Weights of a small transformer language model.
Size: 26 layers, width 256, 3 heads of 128, vocabulary 1024, 24.5M parameters.
Each number is 500 + 50 x the weight over its row's rms, rounded and kept within 0 to 999. Layers, rows and columns count from 0. Numbers have three digits each. The size before them is the row's rms in percent of the matrix's.

# layer 12 MLP up, 1024x256, rms 0.0877, rows 673-723, columns 128-255
103:560476477514456555536543561511492444472537577448493418512455561450447420453499552528567505511453549478488512488517506538626450581571465581515529507515467524541552618543461517545470496563400461564427482449368515489521444421539485433432477516493445507468536529499520345543515490441489478479578529525462491437559488462482504531599458487492506513517532492546519495476469475520462524561476
095:539411442519558458525503430496468440530457491479438507564465443466557493587501548406531597528570476536581524518440465502511432521514501421496486505502530468426503446473456401509541547532499512518472473529490563483495463483505493509586456422553544426426497489467540556540521543587464504541537457410491493538467407452531546532560552508610477495381521474500564426483565582500353539493488
096:540484419411585542538484454529463509559431427498570402511489461464397459530483455439591517596472495569538430596619563492639478495466513633560578497432558438567477562515586555554549435451452490490481490519446461538555497554461510505534542593523547511490498552448541414554462455523513609483488494482571524500415424472456579477454499489485531462386482617539505503543524549475508428483482
088:447400481605528547577665492518559513513447526525487515553435545570437518484531585508513475609532438481576539385549467400440440519505580463473524517451542494499517541517501483559534501527565486466513406539464464463511448454520457532546435514493585541482479458547386551462432574518509456504419461379532504403497494537513435574547497463492492555447438586562446495480617515425585542588449
097:512479495522465386529502370581488492560504528392518473495427519539491494471547510557428491437477523488474575444531453524576541429461450588456436487432426435485521547543510497527562527509546605502545442490484540518479456541503587451501593488467496563446588600440500467486480652477514459493490540478507626570532519510503541504441470546518518470482476525498526420439519587488396454532519
108:544492562398516592455523477454483557453575471506530363489466497407439465446467468543495603482557532525438538446538507472530429593534496520459532455479507485410626508422530543471608541404436537410516451469551482435435547480441470438529494598472484591516456509513518467557501450493497372534534472533498534514427406426471542490531447513523481543481521469531511569481505605488461446494520
109:428540516578511439490456535476474534390527466420521467635556540422503516495601460409480518514492523406563487460450431514439418550484419554534433482556601425528601537514513498501533571526486528516518479544492554519531532564480465459527594481533476538506518393550439357502552586487453444498438479409517588439557478464459499527607503522483454524485533581524522549400590564502544489482570
103:537520512576488514471503553424463399466489519408482464456458505515493520461473527547488524522504511618470455500516497521611448507541426541584559544476619516535565501458503513483580544531531424510556535537462573552489525507515502561520506565488388504434529547434499449496471551483420488442470389490601530524591537498505505450547484408521459532478544465482526560516483488463467494501479
102:500471483544519499557553502534521435498539399474541513505560526573488503429555561569492524464456475370498485514488528462542479537598428480462456488520522489473476587524523527447503496604524511443425488442423410519413397528462560473554547469511549520477516522468501458562615460460568490585382470529470581549528488504525509472546425484573537447402404506485662511457427467536448370511471
098:596464451493552545432483387477467520512477500486452428608451510478517427464513515535459495490441540483458526420511440479498446524489493596502526484520459611574581553372489520608531564561513502478409422468482457546455443516528435510473564514465531527529594489456572528474468485471499487466500498586567500558483463490499567482507436484494507442486454496510477539487455535544471510446551
104:533500592511524559532433462494541538497475458522459428429445499451525500562497484503440475519502540420475512511481529469443417505555536478505628444568527539459530552556518600507542528474472481526524488405632439543523552534537513495603570444519464513397500485499461400473554592590435411524437539517459472487489419420433507559483457496460582524541453594468509601551539621409507518467504
093:477427458482533524498663477458532507511407507531493497535491547491477406502526598435475564483475480561545445434535456473547501465478463507519486485527480588446427530495468487485579445476511537443484430560483528520486439534602526391516514429471461475513550584589494420559455584410518453517384498544518570457423398542526469462466453552505411587524415531499566532420513509538431424511471
091:442407522479553499447546476488580459479534610604569484501439567478540472440516496475520522592447516524492559533548490569425489457561564480472453523450490480594498541486466642505613536422547375522419413522449501405584391523508428395578572546429445527570465547480505475503483469554556366522392492530516477472519516493510484499445486459478524493544447456476437529472506440511431558437605
100:472493476535515552524477472536580538473477544503566477480416444422470550521533576436490521577527517401441502574423515454600492522554536595535472612440493529452591530594459615538569512525432440441503503508482434560630505488469491520526489503504446523512549410535472474483557542517513490470496476600548528420531467416529459444424430540496635507451467479476486508505482542435518551471421
103:454547532548520524550533439455562483489473503520526438502475530544439453444589464508573598455420540418475485429492392426498489499507456439446499391469493511448581500528478455474525522501580433482611532463538587495512441450538463591438500427536492574474500470511475445537530536491454450526549512510454501439390433462460640504452477444568609493509453457446439508439485470537445576581504
090:405463432488400510505637392567445481459493494461477575513468567453474546504492480523437442591513545401507452465503483575491528412469519522448460494474464545527491535484521534435559598533462385460533523496459492484483476543544503411485499544559591458426531557503449502424529454467485484522544412565531460577487538501482515575504518427441455460513502458514561529532460554468552470518367
105:582484453579543571450514539499457504474483445537543522480506550538469567480502565548548438465504509509491521514534456609525471557495493557434488540511588499538593482514552486437498480539582409529485418544542507566522426450661480544524515573419556494487530530468459477459545550501405495516477483581485511470528490359448484490568501469517612560403474467571492485518473537515480466476482
099:545490553450574521488471499528515457489598476560463533498537593535384486404536535438481497562486484465473518453480390538481538510543484533510362458437505524471486528540455607492467430661501406561409430492510509539545519476531475577519506470550548521421538440452561464419526483502544401420491466485484515473480436529488495467486492482607490496543435550580566487363544487525527590615504
089:518550424455648544539514518622546434529522500518529454454549483526527475426508458486420469521457509538387493509535500511521529450559428531444544491593518445507491540515532540497484490542520503424560469521505495472445477588513537384473586450550568453507533553483511459456539518519449525595521529551459496416612475449489446477478521527557548385558419421446470452490490443537441413492495
098:396480505427471563488505546540473421538470459479436517529479500503412482460563512478553502622552536559555614534557534504426482476540567566490498545388432480557501502480519548535454519342579438365533523513457483507419482451541526481482509526492542417504503555549536516538393436483527429520532389499468563562421512455465518442540486449425567450432527469433553490550452529584416455477469
103:589468379605540527411487572577440473584514392513540462515560571468444521490469539492551497466501543565515510479488540504527525581516454520462525490428508564510500545541516470578362459488529485507528542427405415570502486547553507453491459471504528384486533551497495552506495543605465497585506554611613491566556527484490443472547521495487550466428494539552546512493633589434491493492474
100:394524514575464468558408599538490494499489501485504453590510549495547442461501562545494534595505478458559555570481532456573443552492483488437473505473526523441512590451476503517580557557535549438551414432476520428591517465585481467550486397581455557433643522550421557560461576416432515550476435530444479500556437481399491531543556434538435540530544493432456521447515451476521471446528
102:495447473511537524520514504401571521475433513507478401472516434548460405470511544506436541490444440467503440514585473551482459540449546464570472474471559505402440505541444433447528526532523521461632495512590480557561539559469442542425552386580493527456445571459491409456464504483429470578434481528518528563538501459460552553545465513601460580515449444586614472508538481432496488586491
104:554524510437569435500487459499514552480500522489404483494469530521564495518513492474518589492510516523411559492584467559484492484533398553560578447434477482430624497566528605593549526504519522429513493504492445456484499526499484463542489603510499506355486483563458518465513512459519448489590498443495472546523482490495489475515517568476472333387386646430535547435511491487506506492559
099:479504559438461583487584548482432516510428504418397493487512473459511509518541509543447444543503514469484489610525532507590468488553490549498591424506540447545501495539612546540509478503554545478448483454444511512525430552513500511459606546530464500526492497433489431463544543447479491533425532589505520552487567479519514490498520613442610468447498547559521526424480552437572481459375
106:499477466485521483557530530491530501437583548496490466516496438514441584489488491458448569594579623511482522510544487575495428469469462466433454395512490474437554441444550585514511593488434461439498523445460511606428554507557566470460604544575490465495440505421400553501541544464437461526602450490440544523532511396564472562543476418515500446435483445511494400470519510584416553427476
106:411510486526491494524528506520450430518461532409507416457515532458490447430492449490487541571526500567485572461453488564593504507473418551522451507520593500508441450472555661515542616552503493522384501565443503573464536501549520405579614412528490493518509441418526496506548566518402480537445480542504539499499497460445524481441492411534458487448531429578551585509499509493482490639468
103:512471478463580513556569431505557543526524526608541520406543479611445450344458568571533488495485519484469516461526473450488513523471541514497541511485492541583494464445472586550526522484521474546545411574529566551448512417597456539532539487515511429478590494495568430365491603455448520524512516556565480477528505524498432526442452496500549589510449557511641549476388527541521456489570
105:545420525502485564608462497594488494430570600455496463507470509588535453485555450388441502476504460457512448451469527419539450487490476437495472447541498519438544553420463477429544481423607471452422484407509525498437569523481421482516556590351498493421524506554423441483468565556504460630475512443509548465460451478476495534545493458459512543516434433533432513446510518486412532523519
104:493365547519421561531495441433614518475523578433565438568521549503446520477549518453519480529464439442482498477416480465559475543537445473380416509505496491410482605467508520445612579562486620425515484487444472467536564488559479493487537438523503544577530511484412425474497494516402511615539533530533575475479485578415525566436525407481492578475517522550489503476607467451506508498495
097:502541520503507536560600395601473422451495581521550500453509494504511476475481441470540506429460474420368503479473520570536433504487476503472468514444555529512551457567571502537488489456458452537467532466447426567586478498537560493533544498477455578493549482460473546442542489519373410522513513602585527444533535535456552453558447430476525466493520565541562409510671545503566512495488
102:558454509434553476567465430570565504518480505486518513511536466574481469501431534503616463470458508517455471483521374535509498571547419515524490498423507465525519518393424455548445464555532597420410554462495546510433516576609543453538507491462446515504506610410480465568537589516474502583539504493457502455540361443548520631462504488482579465485430566507538590482436479528527495460473
099:487528542513525554527476543515594485572543429443396495482534462407551446539509568454544490609521490502544504485599485441410548536523542506524467449474508428495416503549473557555484446509499510553460453556379533548541557513494529502487507504545428474495456497503368429535494568465414553514459513580474607568543499510520399495575478508496545440507543455459601461459594518459418477631439
102:470472529497499511476482531529491482591518464491533449451571620380535548483550565496484566527529599473446474486591415495515485551483426572465544516538465410449457520503530493512560550444549506463464496463538473530428484521524412404531568526527478548424512454431477472481631403411569440553505462455492446484526498528459553468533477492575557502570510487455462575477591567412599533578466
109:383471437484514491528435527559479547445453525448521413492443459481492506613463540450532531561540540492477518480497421442470558480520441497516469486519585433471574507428557538574591535519532490515476490542476494488451536470492515552533504521503427495414550496555496535526589494386449474565466507470460526456517453496471537486426505498549499434443553554571488611527525463472484496494579
097:430447530484495484578440503562448453495485508574631561462493531541527489404480554416572552504447441538538561523419490523565483474511482606561408526513546517513441458431570514505604623529456507514393530504513461480524419509489452490557493423496477481447494503433543479519574514522496491510536431523525495542464518495369557556557455525484462526601383531511484496463480555492439509539523
102:525502534541486583515451536437524359559514448514528482595477445528512519539470510470552524534497527590550485560489490484508440523522414434439515426569508521447547483454517513556464489455582576435498501542429489407514516605458562462555529528495491573447558577572380482514443533477447474464514466447464630529514424564460516475484504513447512480496469506549501549569544578528532473528418
101:555526494549469587502533540525440426501508587437457420485483594484515536383459437451526547553457573484437547512479477533447423605473467566528397539551434504480448444524449555407489510494482516461424504484505509503435405462496535514442528510535423515450620467518527474479626486537456481504582488521516507530489542534434456496522482495551494497491454484473476509411523623490528536615514
099:454499412532565540494484496477384506506411445435457427551584496461564458395526535480517543567509523392564531554474470401394501531462527497580533470456526524431520498523589516569534437512498432484474497437505489600489493519540528471581482531474399518457504487482596541495473491482497522524466534505560519446569463504521592542521439446546570429562500572519517588450523544483512360554538
094:459503487490442409479534458536463488556473445492505519448492482519494549495458467473540633475466555564607516540475476436544439441499449416503562554481521472514488521534534482598525533543404467550537474508389625603490431562547540505420496581496464472433525520450539398457399451557478559544541549597611554579457454530451522579549460455544436458501500608489534467427553498552383436536540
109:486538479523553466448569543539544550549483500481415481524469490587442472465530574519501556558407572505553513525597514468459488430533507475468432481506529537433514581473465502600444500553570506333452440474437610470510451586505546468486466453537530493501517577355495466608499532489423411450560453496540527510414481461521470538534502539459477532552445459458550500446504504547491504443576
096:536391409607508510465469468514472516430595553446471448484461581476466506468467585376500603526443537513526522500578487492517478512538458467447462525443507572465425589522503514473475541475629381541425498495501498433602472574571551372475500450524520503499489548550510529463517498424533476553575354430487519480567478469471489563535582529487544373489487495453585500526527443589457507494453
099:469571448531510529455475420454506419588515549494506535546509500530458430439447559548559525448490425462582499504468434514509480392489514592459499406489570516460623425494505530589452442534468492451555541455491564523491500524594437461558484552555557533564516534476494521546459514484341457539394556526535446495508429564403463591542448488530501587416541549521495495470542494510451502497432
103:494383511525554458546472501553475467498533548507624514473584565504456512493525604564425521519488603482467533547516445477510491481488522462498446509504440527469512542398506495568547492566491456556505474520530523581538471649548456463539485514566365566438543553568493449476558461438474562577508406494557491464607355506476547598438512524493523461447466541491494495411557584510605489500485
098:478433548532538478477566439533466551411648540466554569500509475443468598354529494484472521528459434521467477475494466508516470451528476494449431500528469518456426528534514485534491522563678486529367505534453578485539463508516415510501532578445453511434509569494575531495500452442514469535493418474509439519457544489425518530596498459572463525476484470439567520377511555599482485501528
094:475470594543495456417479507587482491505646488572456478475446519493541495452534600504496532544462447522563488552485477525559422512510508477581447547521478506425499498433507493471475541474475491521592472541434565569460579509555415497450542428548451474522465598457534468488521509427492532540503455509574503430443407426528549537514553446459631470475505555564526506491497591498441539551364
103:483541483578491486463467506517478521506523389414558506429571505558484576500464552502486541547477588536526506490537333512458523499531445489568554437507489420582592535506426546447447555554471538437574514479506536460454541449527507596513526563462417479466610482516421524605501458477494433443552494527462531449483425514402475513538453449457537469446535492397574590489480462486367459456430
106:444418507629558456519435608501460467531413360516418538559563456541441512432546518441529596495460575477475522474556505443621422515503388425406587461541534507505565536468480521461577485472533533515476468458554513593561421580433510417444486535511367497538477490479452478582473606541474526472444470492527472468544551515420464509499473508494623549486479475524574557472486596570493489590560
096:489518499536515495600545458542455432397490539514474502440494562604451506430583542405482478518422528534484567455524495467413561483526517474488510471445502520504553443486475519503546511565606472489507430495497524565543431553501562554481469545509570448523543553486491498508449543513453498683449458553514475502501507430415430552540540457423456420431440509495457515521532551589495484554472
093:494476555465480495549497505477498550472517514494449437545462499532390566466494528487503526526516566547531489520485483534580442463522575516448460479534448572497403520492422529487481623542459494442480388453528448607545402535679467433506662534513590524415471540425532534502428447536492526489446510495484505559510467538470541534555522428466595499516500526422502547516504463483475541467498
102:557528530489489481445443525582404497445499519538602472572505516509462499380540551499527543534465473524412593493520456540472523459459507452493485520415483563486537447504508526476521530522571571486521461489515468548485457417489546480552486519504370543346515460480555544635473462509481422563500504554633505533559435439481545531485507502564471544476486387412527520510540505562482458520512